config.yaml
n_kv_head: 4
init: "trunc"
optimizer: "muon_variant"
seq_len: 512
doc_mask: false
steps: 11011
Each number is 50 + 15 x the weight over its row's rms, rounded and kept within 0 to 99. Layers, rows and columns count from 0. The size before them is the row's rms in percent of the matrix's.

# layer 4 MLP down, 256x832, rms 0.0468, rows 137-204, columns 520-623
099:39 79 66 64 83 45 28 70 24 92 38 50 33 49 42 47 54 59 36 59 45 65 54 42 66 28 34 54 27 39 44 55 62 41 63 40 43 59 71 58 53 38 45 59 50 56 62 46 27 32 75 64 54 20 21 72 58 37 46 47 32 63 11 74 62 55 54 51 62 78 66 31 61 44 49 46 72 57 45 75 52 58 32 39 41 46 47 53 23 66 44 75 50 67 41 34 39 62 28 78 65 47 59 42
096:29 64 51 61 25 49 43 79 49 42 65 64 18 71 71 52 63 69 45 10 67 57 37 58 63 38 59 38 69 64 45 48 54 34 36 71 43 78 33 41 41 51 60 30 38 64 56 49 49 43 77 21 56 44 46 44 37 42 56 45 98 78 68 58 48 57 24 53 57 20 50 24 63 45 60 49 49 17 14 56 57 83 24 64 82 46 41 74 65 76 42 76 65 31 57 55 71 32 53 44 49 51 68 57
098:41 52 37 53 55 23 43 59 26 34 61 52 53 50 69 56 36 36 54 74 50 55 33 49 56 40 42 40 81 50 48 48 62 44 62 61 50 50 55 41 35 50 68 52 50 55 47 44 44 43 55 40 75 51 69 73 29 52 69 30 49 79 30 39 67 33 63 50 70 56 46 81 29 47 29 51 50 36 43 67 28 39 59 39 79 86 69 65 47 57 45 43 34 29 60 45 76 39 65 28 50 53 70 51
103:39 89 66 58 55 43 48 39 42 53 38 53 26 63 61 44 23 73 63 82 70 42 51 60 37 49 25 72 97 48 49 60 46 52 50 55 86 47 65 59 47 65 47 28 55 51 64 69 41 52 39 59 36 59 57 99 45 36 76 55 50 60 60 44 43 48 50 51 67 34 77 30 65 74 37 47 27 30 51 56 54 48 62 47 36 62 64 57 61 45 56 70 41 78 31 23 43 34 45 42 27 51 80 61
102:46 40 51 51 57 42 54 62 44 99 37 66 58 59 46 48 53 38 46 38 51 59 36 47 69 49 52 50 28 29 53 48 65 58 40 60 58 39 43 55 33 72 58 53 33 62 24 58 37 41 42 44 32 40 45 50 74 45 70 35 57 61 34 49 59 60 46 52 40 51 36 68 50 55 60 53 51 66 54 44 35 49 44 30 62 56 25 37 58 49 52 67 55 88 19 43 44 64 31 51 73 64 19 43
103:48 77 58 68 34 58 41 69 50 45 09 36 52 57 41 70 36 52 64 45 48 31 51 34 45 69 61 50 52 42 56 61 32 40 50 24 64 54 31 42 45 43 61 48 42 77 60 60 32 54 60 49 52 39 65 55 30 53 73 21 49 44 52 70 33 59 51 54 74 43 47 39 56 64 55 60 72 38 44 46 50 36 77 65 44 58 48 43 61 58 64 59 42 32 60 72 41 49 34 54 63 57 60 62
103:58 44 58 45 34 76 68 60 55 04 74 78 46 58 28 61 68 45 49 71 30 44 70 35 60 38 40 42 58 67 49 51 41 70 49 32 48 39 61 40 49 55 37 91 45 38 51 50 49 57 59 45 60 27 39 48 49 39 54 57 74 48 53 67 26 65 54 44 51 27 39 76 61 55 78 30 66 56 74 95 55 50 37 47 30 48 53 61 47 41 55 61 39 26 48 55 55 43 46 42 55 63 42 66
102:59 64 34 55 33 65 68 50 41 42 46 36 56 63 64 46 67 46 32 31 41 46 59 57 06 07 29 29 65 44 70 67 62 57 43 36 58 55 42 40 49 44 42 46 56 60 76 64 54 55 51 68 55 66 10 47 59 36 31 56 43 53 41 29 39 52 45 50 48 60 50 33 31 90 26 48 68 61 55 56 52 83 58 37 41 41 73 53 71 46 54 53 56 36 64 42 65 52 50 80 53 42 39 59
099:60 74 57 76 40 56 63 79 37 50 30 59 63 46 82 45 51 34 46 38 48 44 43 39 54 46 55 47 55 53 50 53 69 42 66 44 37 55 40 43 58 28 41 47 66 48 52 41 38 46 50 38 32 59 49 48 60 49 56 48 34 53 33 21 33 21 44 67 70 41 30 68 42 69 40 61 51 60 35 58 50 63 32 52 52 35 35 59 52 56 53 39 40 68 71 51 35 44 57 49 46 53 42 38
101:87 74 33 55 66 70 61 38 41 72 61 32 26 30 40 65 39 62 61 23 60 56 35 57 40 47 51 56 38 68 49 53 57 58 71 37 48 80 47 17 61 50 42 60 48 50 27 64 49 44 59 48 44 32 56 63 05 53 41 47 52 58 67 62 50 30 60 36 60 32 49 44 46 20 46 46 55 35 68 50 81 68 32 41 66 58 36 68 69 49 33 27 35 56 41 34 47 42 36 62 60 49 52 44
096:33 63 12 13 43 43 68 52 36 17 51 40 33 77 61 67 39 23 57 63 79 78 62 71 53 14 70 50 51 33 48 45 69 52 29 65 13 65 42 51 32 25 55 51 54 35 57 59 57 25 45 53 32 42 50 61 63 43 65 29 53 63 46 64 44 42 50 59 55 40 69 62 75 38 49 22 77 09 06 48 43 48 49 60 66 39 65 60 48 52 52 39 57 54 36 19 53 38 62 58 72 52 47 32
102:57 46 55 43 65 81 40 41 66 50 40 58 36 57 63 31 71 49 41 50 43 46 55 38 40 44 65 65 67 30 40 68 36 46 63 69 87 41 35 24 67 60 52 28 52 44 59 08 74 29 37 76 47 47 56 58 80 47 46 35 99 76 45 39 38 41 45 61 41 35 68 29 46 47 59 54 40 33 52 25 38 46 18 61 60 41 63 64 67 28 16 76 41 69 57 22 38 91 53 76 53 28 42 62
105:61 31 59 46 36 52 50 59 43 65 43 56 75 56 48 48 32 36 47 49 70 54 53 30 61 79 47 50 46 65 30 43 20 56 86 37 45 50 38 62 41 45 49 75 26 32 44 44 64 70 70 47 50 45 65 63 44 39 48 30 46 63 50 30 69 56 42 60 65 35 58 47 39 31 77 62 66 70 43 50 48 36 48 47 66 53 37 77 46 55 60 50 42 40 68 60 63 66 37 76 57 32 47 45
105:42 41 62 67 48 46 33 57 56 33 71 69 43 55 49 64 36 35 42 55 51 55 77 50 24 51 54 58 70 65 45 43 26 53 56 24 45 40 40 63 57 48 40 25 53 51 36 53 48 51 30 34 43 50 60 69 68 58 56 44 66 62 69 39 46 67 57 35 28 53 59 67 57 30 43 37 31 23 63 57 44 52 61 62 54 61 53 45 54 33 19 46 45 36 55 25 35 58 56 36 52 31 28 68
102:55 69 45 36 52 60 51 53 44 67 69 75 40 46 68 84 58 52 59 59 57 59 56 36 36 52 49 52 37 61 62 57 39 40 41 35 44 23 76 46 55 29 37 57 27 64 63 48 54 24 65 69 33 33 58 39 37 58 55 42 50 57 38 73 29 30 43 54 66 53 30 55 28 53 49 56 51 48 37 48 39 54 46 63 60 40 70 75 51 32 68 48 37 54 62 65 39 18 58 66 45 43 83 37
102:38 50 25 65 46 54 59 50 31 48 38 44 41 37 59 58 57 40 63 24 59 56 75 55 76 26 33 65 49 75 56 52 12 43 89 42 70 39 38 52 85 67 26 45 60 61 39 28 64 38 38 68 44 67 61 58 50 53 70 59 55 15 38 23 56 46 31 42 36 55 62 52 50 60 70 57 37 67 46 28 52 65 33 47 38 79 38 30 44 55 45 37 58 56 67 81 23 79 16 31 52 43 30 38
101:60 49 70 43 58 60 53 48 57 63 45 51 50 52 72 63 39 52 67 32 45 41 43 35 24 45 66 49 52 41 55 35 59 31 63 68 61 54 42 76 49 77 48 57 40 64 46 77 49 31 82 75 36 76 62 67 26 58 52 62 66 45 73 58 68 45 70 38 47 45 67 56 53 41 12 37 38 40 50 47 43 41 64 75 42 56 66 27 75 03 50 48 52 62 44 47 66 55 45 65 55 66 64 60
101:83 29 39 24 39 36 55 55 51 36 47 27 24 42 66 55 70 41 67 59 37 70 57 67 62 34 16 53 55 60 43 31 50 63 71 29 47 39 27 60 50 35 54 17 53 53 04 41 65 74 41 68 53 35 33 49 26 33 40 61 41 35 52 50 62 24 33 57 28 71 63 74 46 33 35 42 42 35 45 50 35 67 48 60 73 34 47 40 69 33 40 71 13 37 27 58 83 49 54 42 84 48 68 40
093:43 33 70 26 48 65 32 65 26 26 51 51 44 59 66 62 48 39 72 66 44 13 57 75 58 50 55 45 61 59 60 45 54 45 73 82 55 48 21 56 42 64 45 46 83 53 61 40 24 67 44 56 49 59 60 58 29 59 52 64 32 52 64 55 61 25 36 43 53 55 45 69 56 45 46 69 63 66 81 52 50 65 78 48 46 75 11 42 46 58 17 44 53 44 22 70 51 30 71 53 63 55 18 63
100:72 37 53 51 83 51 53 14 41 35 27 49 68 53 39 50 53 42 57 32 58 64 28 37 48 38 39 55 37 52 45 39 50 43 42 79 56 64 72 65 82 40 23 31 25 49 65 37 50 37 38 54 53 26 72 44 47 45 30 38 37 67 67 20 61 37 41 14 54 49 36 47 38 82 47 42 19 30 30 59 36 71 61 25 50 53 38 69 49 42 51 44 32 48 50 56 64 59 54 44 31 52 54 48
103:53 65 56 50 43 41 55 50 59 33 47 43 33 50 49 34 44 63 45 16 46 62 67 46 79 71 55 62 59 69 78 48 36 18 73 65 60 50 28 49 56 42 46 33 19 53 64 67 27 62 73 70 60 50 59 56 76 56 44 53 72 19 34 40 55 59 38 37 40 59 44 92 56 63 47 46 77 48 51 54 37 63 90 23 62 63 74 46 55 66 65 43 48 47 63 48 60 49 57 40 43 45 70 72
102:32 51 31 63 54 25 56 19 66 67 45 67 70 44 40 65 59 46 38 28 47 40 40 20 33 57 39 30 54 46 49 90 48 82 51 56 40 45 62 43 58 71 58 50 39 40 79 29 69 69 50 44 42 67 60 28 57 42 57 49 62 31 36 42 46 60 44 66 82 36 38 39 37 63 55 51 53 49 28 48 40 40 39 33 43 46 35 30 74 52 54 35 81 24 55 81 47 35 69 52 59 42 54 32
097:46 47 42 50 75 61 29 40 39 65 27 43 69 34 30 41 27 71 41 33 50 41 64 60 56 69 50 69 16 53 58 35 55 80 60 49 74 66 64 44 80 48 56 43 28 31 45 04 37 51 53 52 34 47 71 51 89 45 51 65 73 40 73 47 61 40 68 64 54 61 18 70 54 48 50 68 54 47 49 52 76 48 36 41 56 76 34 61 47 53 42 52 44 22 28 57 57 50 35 56 29 50 59 52
096:41 39 91 26 64 44 35 56 57 60 68 97 49 63 54 55 79 42 60 49 64 72 47 30 63 16 41 36 37 43 56 61 21 51 47 58 59 67 38 76 36 41 66 67 52 38 58 39 70 48 37 80 36 49 76 65 57 74 52 54 56 53 68 55 57 56 51 25 56 31 58 65 64 44 51 65 26 43 46 59 34 72 50 42 86 63 13 58 62 28 38 55 29 57 61 30 45 31 54 47 52 42 43 56
098:65 58 31 52 46 54 45 20 57 52 71 84 34 65 57 64 74 68 48 46 76 32 56 71 60 38 69 52 58 67 63 71 48 69 54 54 39 50 60 32 35 38 41 71 38 48 41 55 61 65 59 48 39 61 41 24 47 65 49 78 32 42 81 75 39 47 52 60 69 65 25 41 52 45 66 41 51 66 61 49 70 55 38 61 38 58 40 54 40 44 70 49 34 47 40 59 47 64 20 45 45 49 46 58
104:30 63 62 20 82 50 18 42 54 50 46 71 82 24 56 45 43 58 34 44 45 49 36 52 26 51 59 60 47 57 25 46 36 36 25 29 80 39 48 48 01 53 49 66 64 81 68 43 68 22 45 36 34 52 65 45 36 66 62 52 42 23 09 57 39 64 37 41 47 79 57 50 21 66 45 30 50 35 32 66 76 65 66 54 33 41 45 39 37 46 63 44 45 55 41 52 67 57 76 62 33 45 75 36
094:44 57 44 49 39 75 57 75 19 46 60 59 58 34 74 57 74 27 47 33 35 53 44 48 49 56 56 73 48 73 60 40 79 30 55 52 28 66 76 35 77 56 39 57 50 33 45 29 37 33 68 64 69 30 49 20 51 00 81 48 60 75 44 61 48 37 63 51 41 51 22 35 38 53 36 54 39 61 41 61 39 63 49 72 49 53 99 31 27 44 22 21 55 40 34 40 44 61 41 66 37 48 41 67
100:75 50 61 41 56 52 51 44 71 84 51 36 49 17 56 38 40 35 35 54 37 58 36 50 66 33 57 64 37 56 96 45 43 51 52 63 47 72 59 58 55 46 51 19 56 59 69 46 44 55 56 42 56 44 41 62 61 62 46 51 16 62 61 63 71 38 69 34 16 35 28 55 43 46 54 69 80 51 53 26 53 57 44 43 36 55 63 51 49 40 66 66 76 47 46 36 38 49 48 38 78 93 36 33
098:45 53 48 36 54 42 34 47 73 13 21 46 76 57 57 69 45 38 50 41 66 42 41 73 27 65 70 75 37 50 48 74 42 38 50 63 76 32 67 68 21 77 43 66 69 34 49 61 52 41 56 47 54 88 63 70 62 43 38 56 44 41 38 39 41 55 57 33 64 86 49 45 86 25 27 45 10 44 66 51 22 43 70 52 40 73 53 33 47 37 44 61 56 50 38 55 81 56 57 61 17 34 60 72
099:34 73 29 56 43 28 50 22 64 45 71 67 73 32 35 79 23 45 46 50 51 52 38 42 46 51 29 26 65 34 39 71 36 46 39 70 61 48 39 44 26 57 59 43 44 41 40 14 37 46 22 36 30 75 54 55 77 39 23 38 54 54 30 47 51 58 56 40 52 65 39 67 59 45 71 24 61 53 61 38 36 46 85 31 39 64 59 28 49 56 41 68 50 55 63 33 59 38 75 54 39 56 71 61
104:17 54 25 62 50 30 48 64 65 62 59 63 62 80 36 51 25 57 50 29 85 15 56 58 58 32 75 60 54 49 51 26 52 58 37 73 54 43 48 41 52 63 43 61 33 45 70 75 64 50 17 49 41 57 43 17 53 60 74 46 37 66 33 56 43 62 58 71 68 49 31 62 38 48 27 61 57 62 54 76 64 57 49 76 55 43 57 21 58 65 36 61 60 53 45 31 42 59 60 45 26 64 51 62
106:49 66 53 33 65 51 39 37 35 32 68 49 46 62 51 46 59 54 46 44 54 49 41 72 31 58 33 72 54 44 46 15 72 99 40 66 59 53 82 35 37 56 46 77 78 77 34 43 55 66 24 13 52 29 43 25 29 59 52 41 31 62 29 62 46 52 29 56 56 39 39 50 38 45 46 54 44 34 76 45 49 30 57 46 36 56 32 59 81 68 34 57 56 57 39 73 50 44 67 33 52 45 50 73
102:69 47 57 57 28 72 45 41 73 48 37 69 57 66 37 21 47 38 49 39 60 66 47 39 52 57 63 52 54 48 51 68 58 59 51 50 47 57 55 17 31 28 64 59 66 49 65 56 92 34 30 50 55 31 73 31 60 47 41 44 48 55 55 70 25 71 67 52 52 46 44 51 32 68 66 61 65 53 56 64 72 42 28 34 34 54 48 83 56 36 50 64 84 71 25 33 51 30 54 69 38 56 44 37
103:22 31 30 45 62 45 12 62 50 57 37 55 80 79 51 36 25 36 26 25 64 36 33 57 48 75 60 43 46 43 66 67 56 69 45 64 40 71 72 44 38 60 40 70 51 31 55 60 24 34 54 30 80 78 29 64 32 43 53 59 26 73 54 27 54 51 61 61 78 64 79 38 47 62 43 56 19 68 57 49 30 30 47 62 33 62 66 56 22 42 63 36 40 29 39 61 47 39 50 35 23 14 52 58
095:74 51 75 67 42 55 40 57 36 57 79 25 29 52 62 48 38 59 61 20 26 75 42 42 70 61 69 40 22 50 29 45 43 80 14 60 42 44 82 60 47 50 89 40 51 85 60 78 37 58 74 34 42 40 49 55 34 51 59 36 28 50 21 63 75 42 73 23 44 63 59 53 59 47 35 70 38 31 27 35 39 42 71 48 27 67 57 31 68 41 47 39 36 51 35 22 28 57 39 47 39 27 22 52
104:13 52 25 37 39 15 64 69 61 56 42 49 71 45 60 55 54 75 36 65 51 74 39 38 55 61 58 38 52 53 44 55 25 55 47 42 64 89 25 52 48 42 77 70 71 25 54 37 51 37 76 62 38 52 55 42 39 38 42 33 59 57 38 64 54 77 72 73 67 54 59 52 43 15 14 55 55 56 31 52 48 39 61 57 61 45 37 45 29 22 53 31 37 42 39 80 41 55 57 67 47 28 63 09
103:56 47 67 57 47 62 23 33 53 27 68 52 44 65 69 37 49 49 24 53 25 53 50 32 57 59 55 40 59 56 58 70 41 56 43 45 48 36 60 35 50 09 46 55 54 36 51 45 49 65 41 65 44 39 60 42 38 50 63 61 31 45 34 49 32 50 14 54 71 35 25 36 51 63 83 38 36 57 43 55 61 40 59 30 76 66 47 57 68 85 60 55 58 61 43 56 04 42 52 61 69 56 84 23
102:89 69 65 62 64 25 52 31 46 61 39 22 68 34 32 54 45 38 42 62 70 72 43 66 58 54 78 22 60 84 54 23 52 72 50 23 52 53 45 54 40 58 41 44 60 55 46 63 36 49 45 40 44 60 32 62 60 32 60 26 52 41 26 56 77 55 40 76 24 51 58 61 48 40 65 50 54 72 38 70 49 18 49 73 26 58 63 63 56 70 43 47 61 36 61 52 62 29 56 48 45 75 67 43
104:35 62 65 45 64 32 37 56 53 62 66 57 49 60 64 51 43 29 29 60 40 75 40 49 49 42 54 42 46 42 37 40 35 32 43 38 30 35 40 41 45 33 37 50 61 63 60 24 42 47 17 35 56 51 60 46 62 82 68 54 29 31 07 31 44 58 22 20 31 64 47 63 61 65 61 62 48 67 30 13 35 35 70 51 51 47 73 52 84 31 27 43 67 40 49 56 45 44 78 59 60 24 27 46
099:44 12 14 66 42 49 30 57 47 59 29 47 51 29 47 50 43 71 44 66 64 83 64 44 72 54 24 63 57 73 38 79 23 67 59 59 31 86 65 87 71 39 64 74 52 33 38 52 72 41 72 47 50 75 57 30 34 46 53 22 48 43 38 47 58 49 46 34 20 63 84 36 43 85 76 50 66 48 53 52 76 27 43 69 78 56 56 35 43 45 35 43 41 68 57 37 63 55 39 63 46 52 67 36
101:48 43 65 50 35 36 63 47 53 73 55 28 47 34 40 55 44 58 35 53 51 32 59 31 57 42 58 34 55 34 41 35 30 46 61 61 32 40 74 10 71 53 46 48 58 68 51 40 44 60 66 75 56 46 49 60 70 66 42 72 67 34 54 57 51 48 62 56 44 60 47 67 30 34 59 34 43 47 50 35 44 51 40 54 40 70 57 60 78 68 48 55 64 44 60 70 29 47 38 14 57 38 37 73
092:59 25 49 44 35 54 53 54 57 30 63 35 28 45 37 59 32 63 55 51 50 54 43 16 56 38 43 69 47 39 43 36 47 42 82 68 55 72 35 55 46 55 36 60 60 53 54 75 37 68 89 72 59 61 67 66 47 40 69 63 45 80 60 57 52 56 57 55 53 57 36 54 42 48 46 69 44 40 79 52 58 37 46 39 29 42 19 43 43 37 42 71 66 46 39 34 44 33 56 54 42 51 49 37
103:55 35 50 70 73 70 51 39 56 44 46 62 61 49 55 65 31 62 52 35 59 49 60 56 50 76 58 52 49 40 67 44 53 50 68 40 94 65 69 74 73 72 49 55 44 67 20 64 43 67 39 50 29 69 31 64 32 29 42 35 35 48 27 54 62 42 47 43 81 49 56 59 61 65 68 71 49 63 52 69 58 29 71 37 49 68 45 63 53 52 22 37 26 59 68 27 25 45 52 51 49 46 60 55
092:39 43 74 47 48 50 78 46 47 69 32 49 64 45 36 65 52 43 63 36 21 41 70 45 15 29 39 49 59 24 46 44 51 43 57 56 36 56 18 43 44 61 77 59 41 30 79 49 60 40 54 57 51 62 39 50 45 34 42 18 45 47 68 77 54 69 59 30 66 57 27 48 68 52 69 49 42 54 37 53 56 60 53 63 60 52 30 40 50 52 56 41 58 66 87 46 43 50 54 66 65 46 48 66
100:46 57 55 68 55 66 40 58 62 32 67 30 48 45 51 48 58 48 28 64 50 57 60 41 11 48 37 53 42 88 55 40 38 66 18 51 50 51 62 36 25 60 52 58 52 42 33 44 47 42 42 34 68 09 53 24 50 89 60 63 32 61 36 46 36 51 55 41 49 77 63 39 56 57 56 75 36 35 59 74 33 39 83 39 53 78 51 41 67 55 54 22 45 77 61 35 46 38 61 55 51 27 67 83
097:49 30 56 50 73 60 65 42 69 52 32 42 57 52 78 59 36 78 60 11 34 32 36 38 49 61 34 31 67 45 49 44 44 50 28 45 46 27 54 39 47 42 60 23 53 48 55 56 61 46 40 34 59 68 67 35 49 45 36 81 92 53 25 25 52 40 50 62 42 52 71 33 58 54 43 46 50 43 76 49 35 34 57 49 57 39 66 47 68 39 40 66 54 34 46 56 27 36 61 52 45 45 76 49
106:57 48 63 59 37 59 46 50 43 77 80 54 54 54 48 65 54 61 46 46 68 48 51 46 59 81 60 46 59 42 67 71 48 69 30 67 65 44 45 39 44 50 74 46 40 58 49 32 52 42 14 76 65 30 43 44 27 33 23 35 61 42 42 59 56 63 51 59 66 43 51 37 59 40 61 79 45 80 74 65 78 57 64 78 48 42 80 42 42 45 25 80 53 81 63 37 40 42 39 59 50 47 33 56
098:44 51 57 60 37 62 54 44 50 66 63 85 43 29 61 75 69 59 64 48 40 46 42 60 37 36 70 43 57 54 62 62 59 44 70 65 74 39 53 47 51 62 30 39 54 53 50 61 59 37 48 38 43 46 60 45 40 73 26 62 50 61 60 45 63 40 42 58 87 32 32 60 58 18 24 46 33 80 65 58 20 50 48 28 31 55 29 50 42 31 37 49 69 33 49 66 43 16 86 56 46 71 48 60
103:33 47 47 35 48 57 46 44 21 21 44 80 71 33 42 60 51 61 51 53 58 21 53 40 42 47 50 29 52 64 18 55 64 66 79 78 54 69 58 48 77 42 57 61 49 60 39 61 34 66 64 64 46 53 93 56 47 61 25 53 58 29 58 51 55 64 07 38 54 37 60 55 40 48 13 77 52 36 37 35 45 47 13 60 21 51 48 16 45 37 66 31 39 45 69 44 51 40 54 06 42 50 70 46
098:58 79 73 49 56 71 10 05 50 54 67 50 58 46 60 47 45 50 46 36 36 51 32 58 13 52 63 42 22 48 64 59 45 32 33 63 27 30 51 23 53 47 35 65 69 49 49 67 82 53 48 58 74 56 72 47 56 53 47 73 66 49 34 41 34 62 48 41 44 45 47 30 41 69 56 52 66 19 34 34 37 78 63 54 37 70 52 24 56 52 61 50 73 36 71 47 36 35 26 33 76 54 43 29
093:56 51 45 70 51 72 88 31 65 39 52 49 60 58 52 28 72 19 51 35 63 67 37 61 49 54 50 33 61 33 45 21 59 60 44 45 49 78 30 63 39 53 41 52 37 30 51 53 37 56 61 61 41 63 66 50 48 39 99 50 78 72 39 60 46 48 24 31 06 69 53 44 53 53 57 46 53 17 40 44 73 49 68 26 36 35 57 23 62 60 32 10 62 94 59 34 60 85 52 40 48 71 40 62
097:64 23 52 33 85 57 68 79 32 39 41 54 45 72 46 37 74 76 63 47 22 86 79 06 62 61 56 38 24 48 59 67 26 66 74 60 21 58 40 64 49 25 59 30 62 46 42 31 51 52 35 54 37 50 28 49 63 75 57 57 50 36 19 46 82 26 34 46 43 46 51 47 64 61 55 45 56 46 37 63 48 79 38 57 59 53 39 49 46 52 72 48 44 49 82 31 48 63 31 20 51 60 46 48
100:50 58 75 77 68 42 47 38 37 65 43 70 29 45 39 86 23 60 55 63 57 43 38 43 53 39 19 38 66 71 31 36 39 40 28 62 61 44 49 52 49 56 35 60 58 50 41 61 37 46 36 62 29 48 58 69 50 44 47 74 50 39 63 56 30 57 28 71 33 26 48 35 50 54 70 36 61 52 22 65 54 56 35 47 56 32 54 42 52 29 51 35 45 54 74 45 22 38 52 34 54 60 68 18
101:36 64 43 55 40 50 33 39 27 11 38 62 52 32 66 41 47 45 64 48 48 96 45 45 61 47 46 64 36 32 70 75 72 40 32 58 70 26 40 41 42 52 37 78 46 45 71 36 96 26 41 42 07 54 63 65 55 54 55 29 46 62 43 54 40 36 70 29 38 62 59 73 49 91 35 27 22 60 37 65 33 52 58 37 35 67 56 46 33 28 53 60 40 64 27 62 17 42 41 81 74 81 58 54
096:54 32 51 52 71 63 68 62 14 51 46 66 58 54 37 48 57 60 72 39 49 42 62 46 33 36 54 26 53 47 74 50 42 31 63 72 15 82 61 45 51 51 28 36 50 51 17 46 23 73 37 53 41 28 50 44 18 57 55 47 33 62 37 45 28 52 46 49 35 35 77 39 43 10 68 55 39 69 28 60 80 67 56 43 59 42 64 78 33 38 72 47 57 46 67 54 57 50 62 41 71 39 76 40
099:61 50 70 50 71 49 50 77 70 58 62 59 49 47 41 38 60 36 23 42 76 64 20 23 52 70 62 52 39 49 40 46 77 65 65 76 57 85 38 39 46 25 62 39 57 76 78 50 43 65 94 87 41 28 50 32 52 62 63 33 45 29 43 65 12 55 46 57 66 63 39 36 32 51 63 46 29 66 38 83 40 41 44 54 58 31 39 53 47 50 44 67 38 57 69 70 49 61 58 24 59 48 54 55
099:27 70 47 48 30 73 63 60 68 45 50 67 34 70 30 58 41 32 52 52 27 23 65 17 34 45 41 87 55 47 18 59 45 60 52 57 31 40 56 12 46 70 50 37 38 35 50 37 60 42 54 36 13 20 43 79 15 52 27 44 57 40 64 26 46 75 38 22 16 49 49 48 47 41 65 36 49 39 48 42 68 51 47 69 58 47 63 36 40 31 56 61 63 57 56 46 67 39 51 28 31 52 53 47
098:41 55 68 43 37 39 37 41 65 77 53 68 56 44 47 28 56 49 71 40 34 53 64 41 52 56 53 43 88 81 38 67 67 51 54 38 56 47 71 62 37 53 47 37 47 31 67 19 75 52 48 49 52 83 33 80 52 52 72 50 44 52 88 38 62 42 52 61 30 44 46 32 68 60 31 35 63 48 55 76 34 51 55 69 52 66 52 60 60 58 31 50 38 39 83 36 40 48 52 31 36 45 46 41
097:14 44 53 29 48 66 58 52 42 70 51 55 60 73 43 43 53 45 34 40 86 37 37 90 72 73 51 38 58 16 59 52 54 59 30 59 49 75 70 60 65 42 58 16 58 56 78 63 35 43 59 37 53 22 30 25 54 56 48 48 51 70 44 65 36 63 59 40 72 48 50 42 63 53 46 70 49 50 58 31 54 64 34 68 45 59 65 55 81 46 36 47 49 45 36 44 55 68 31 58 39 57 71 54
099:34 33 45 68 49 53 41 27 54 38 33 40 68 52 48 39 67 75 85 50 52 78 42 52 50 40 33 64 65 37 57 54 28 38 49 41 29 61 00 71 59 65 50 47 57 41 20 26 69 39 35 62 45 41 70 52 34 53 65 58 66 40 59 23 28 60 60 23 31 50 41 48 89 46 57 47 53 38 23 40 55 63 51 40 69 57 49 30 59 32 41 51 52 40 46 37 66 66 51 51 38 42 65 42
098:58 74 58 41 59 48 62 45 53 66 49 43 50 39 46 63 62 16 23 42 47 38 60 29 65 34 63 62 61 49 42 75 38 47 40 60 68 91 27 38 72 43 47 35 60 55 14 54 33 39 43 33 42 36 02 67 64 61 67 50 31 78 63 70 67 50 55 52 50 53 53 64 38 24 58 70 40 50 48 69 53 42 25 39 63 31 50 64 54 59 34 23 67 80 46 45 30 39 58 54 47 69 52 42
100:47 65 54 38 56 26 61 77 40 56 58 72 40 35 28 75 71 46 67 59 32 52 66 49 52 56 45 47 72 09 53 27 48 24 90 44 33 57 20 63 38 48 55 68 73 44 23 33 66 67 47 46 33 68 67 64 24 47 80 66 45 44 65 35 45 43 54 54 46 56 61 51 35 44 44 71 84 81 41 45 45 66 21 62 96 38 55 61 69 43 68 34 29 58 56 40 41 52 37 48 34 64 41 73
103:49 50 41 62 56 19 57 48 43 58 40 30 52 49 67 46 72 47 53 28 47 30 37 43 59 50 29 52 55 78 53 58 32 73 52 29 45 37 43 18 44 77 54 65 48 34 45 36 58 67 22 62 52 53 45 43 32 62 59 57 23 73 35 59 66 69 52 52 64 64 43 71 28 51 40 62 65 33 45 62 33 69 62 14 59 72 56 96 44 62 48 51 53 55 72 78 41 48 57 55 68 31 29 39
099:42 47 31 39 91 52 38 33 68 44 57 84 62 35 63 34 45 54 42 39 53 36 42 50 53 63 56 34 46 32 41 39 43 24 32 69 46 53 33 31 48 67 31 52 12 42 48 27 72 49 30 59 59 65 51 46 69 62 76 66 59 47 39 55 58 58 77 61 44 62 52 37 60 68 42 54 45 38 48 49 43 65 48 40 41 33 58 44 49 38 55 49 50 49 55 51 65 56 38 31 07 33 55 58
105:71 33 57 46 34 58 43 36 58 35 68 57 53 50 30 63 50 41 51 49 57 66 72 72 63 70 70 62 75 35 47 34 50 51 41 66 63 53 44 70 40 75 79 63 76 71 61 63 54 47 50 72 49 44 46 65 47 39 45 80 47 68 42 58 64 55 43 43 39 54 73 38 24 57 51 55 51 47 23 64 22 48 79 68 55 53 37 57 67 42 54 50 50 60 36 61 62 70 66 61 64 35 76 46
095:63 51 46 75 56 53 27 37 41 35 61 78 49 60 57 57 42 89 83 57 25 60 58 47 42 73 29 51 51 29 45 52 48 40 33 68 28 64 77 56 51 56 56 70 67 73 47 43 51 34 41 47 28 45 31 41 58 39 58 48 24 51 55 43 52 74 40 46 43 84 35 68 33 42 58 80 50 52 30 69 55 69 75 50 15 18 68 39 41 76 21 61 51 39 33 39 26 44 51 52 31 71 54 52
096:61 37 74 59 59 48 52 45 44 35 62 43 79 48 34 57 17 41 54 25 51 35 30 92 42 43 29 36 43 50 30 76 43 64 66 66 49 55 52 54 56 54 22 55 45 45 79 08 33 56 34 55 40 31 52 85 31 56 41 50 59 53 47 49 31 53 38 56 30 53 54 45 57 43 57 33 12 23 70 12 69 39 33 82 59 38 53 52 36 26 61 70 88 73 49 27 47 48 65 28 32 58 68 24
106:27 60 48 38 72 61 53 68 42 42 61 57 31 34 37 57 56 49 47 68 53 56 58 45 52 49 65 59 70 42 47 56 38 25 46 51 74 06 80 69 53 47 30 48 33 45 40 56 35 62 35 35 69 22 32 39 74 50 60 39 53 40 58 42 39 30 49 22 37 51 67 75 63 50 48 82 54 51 40 57 20 53 59 43 76 49 31 44 54 78 58 41 36 64 72 55 40 49 53 56 66 50 77 52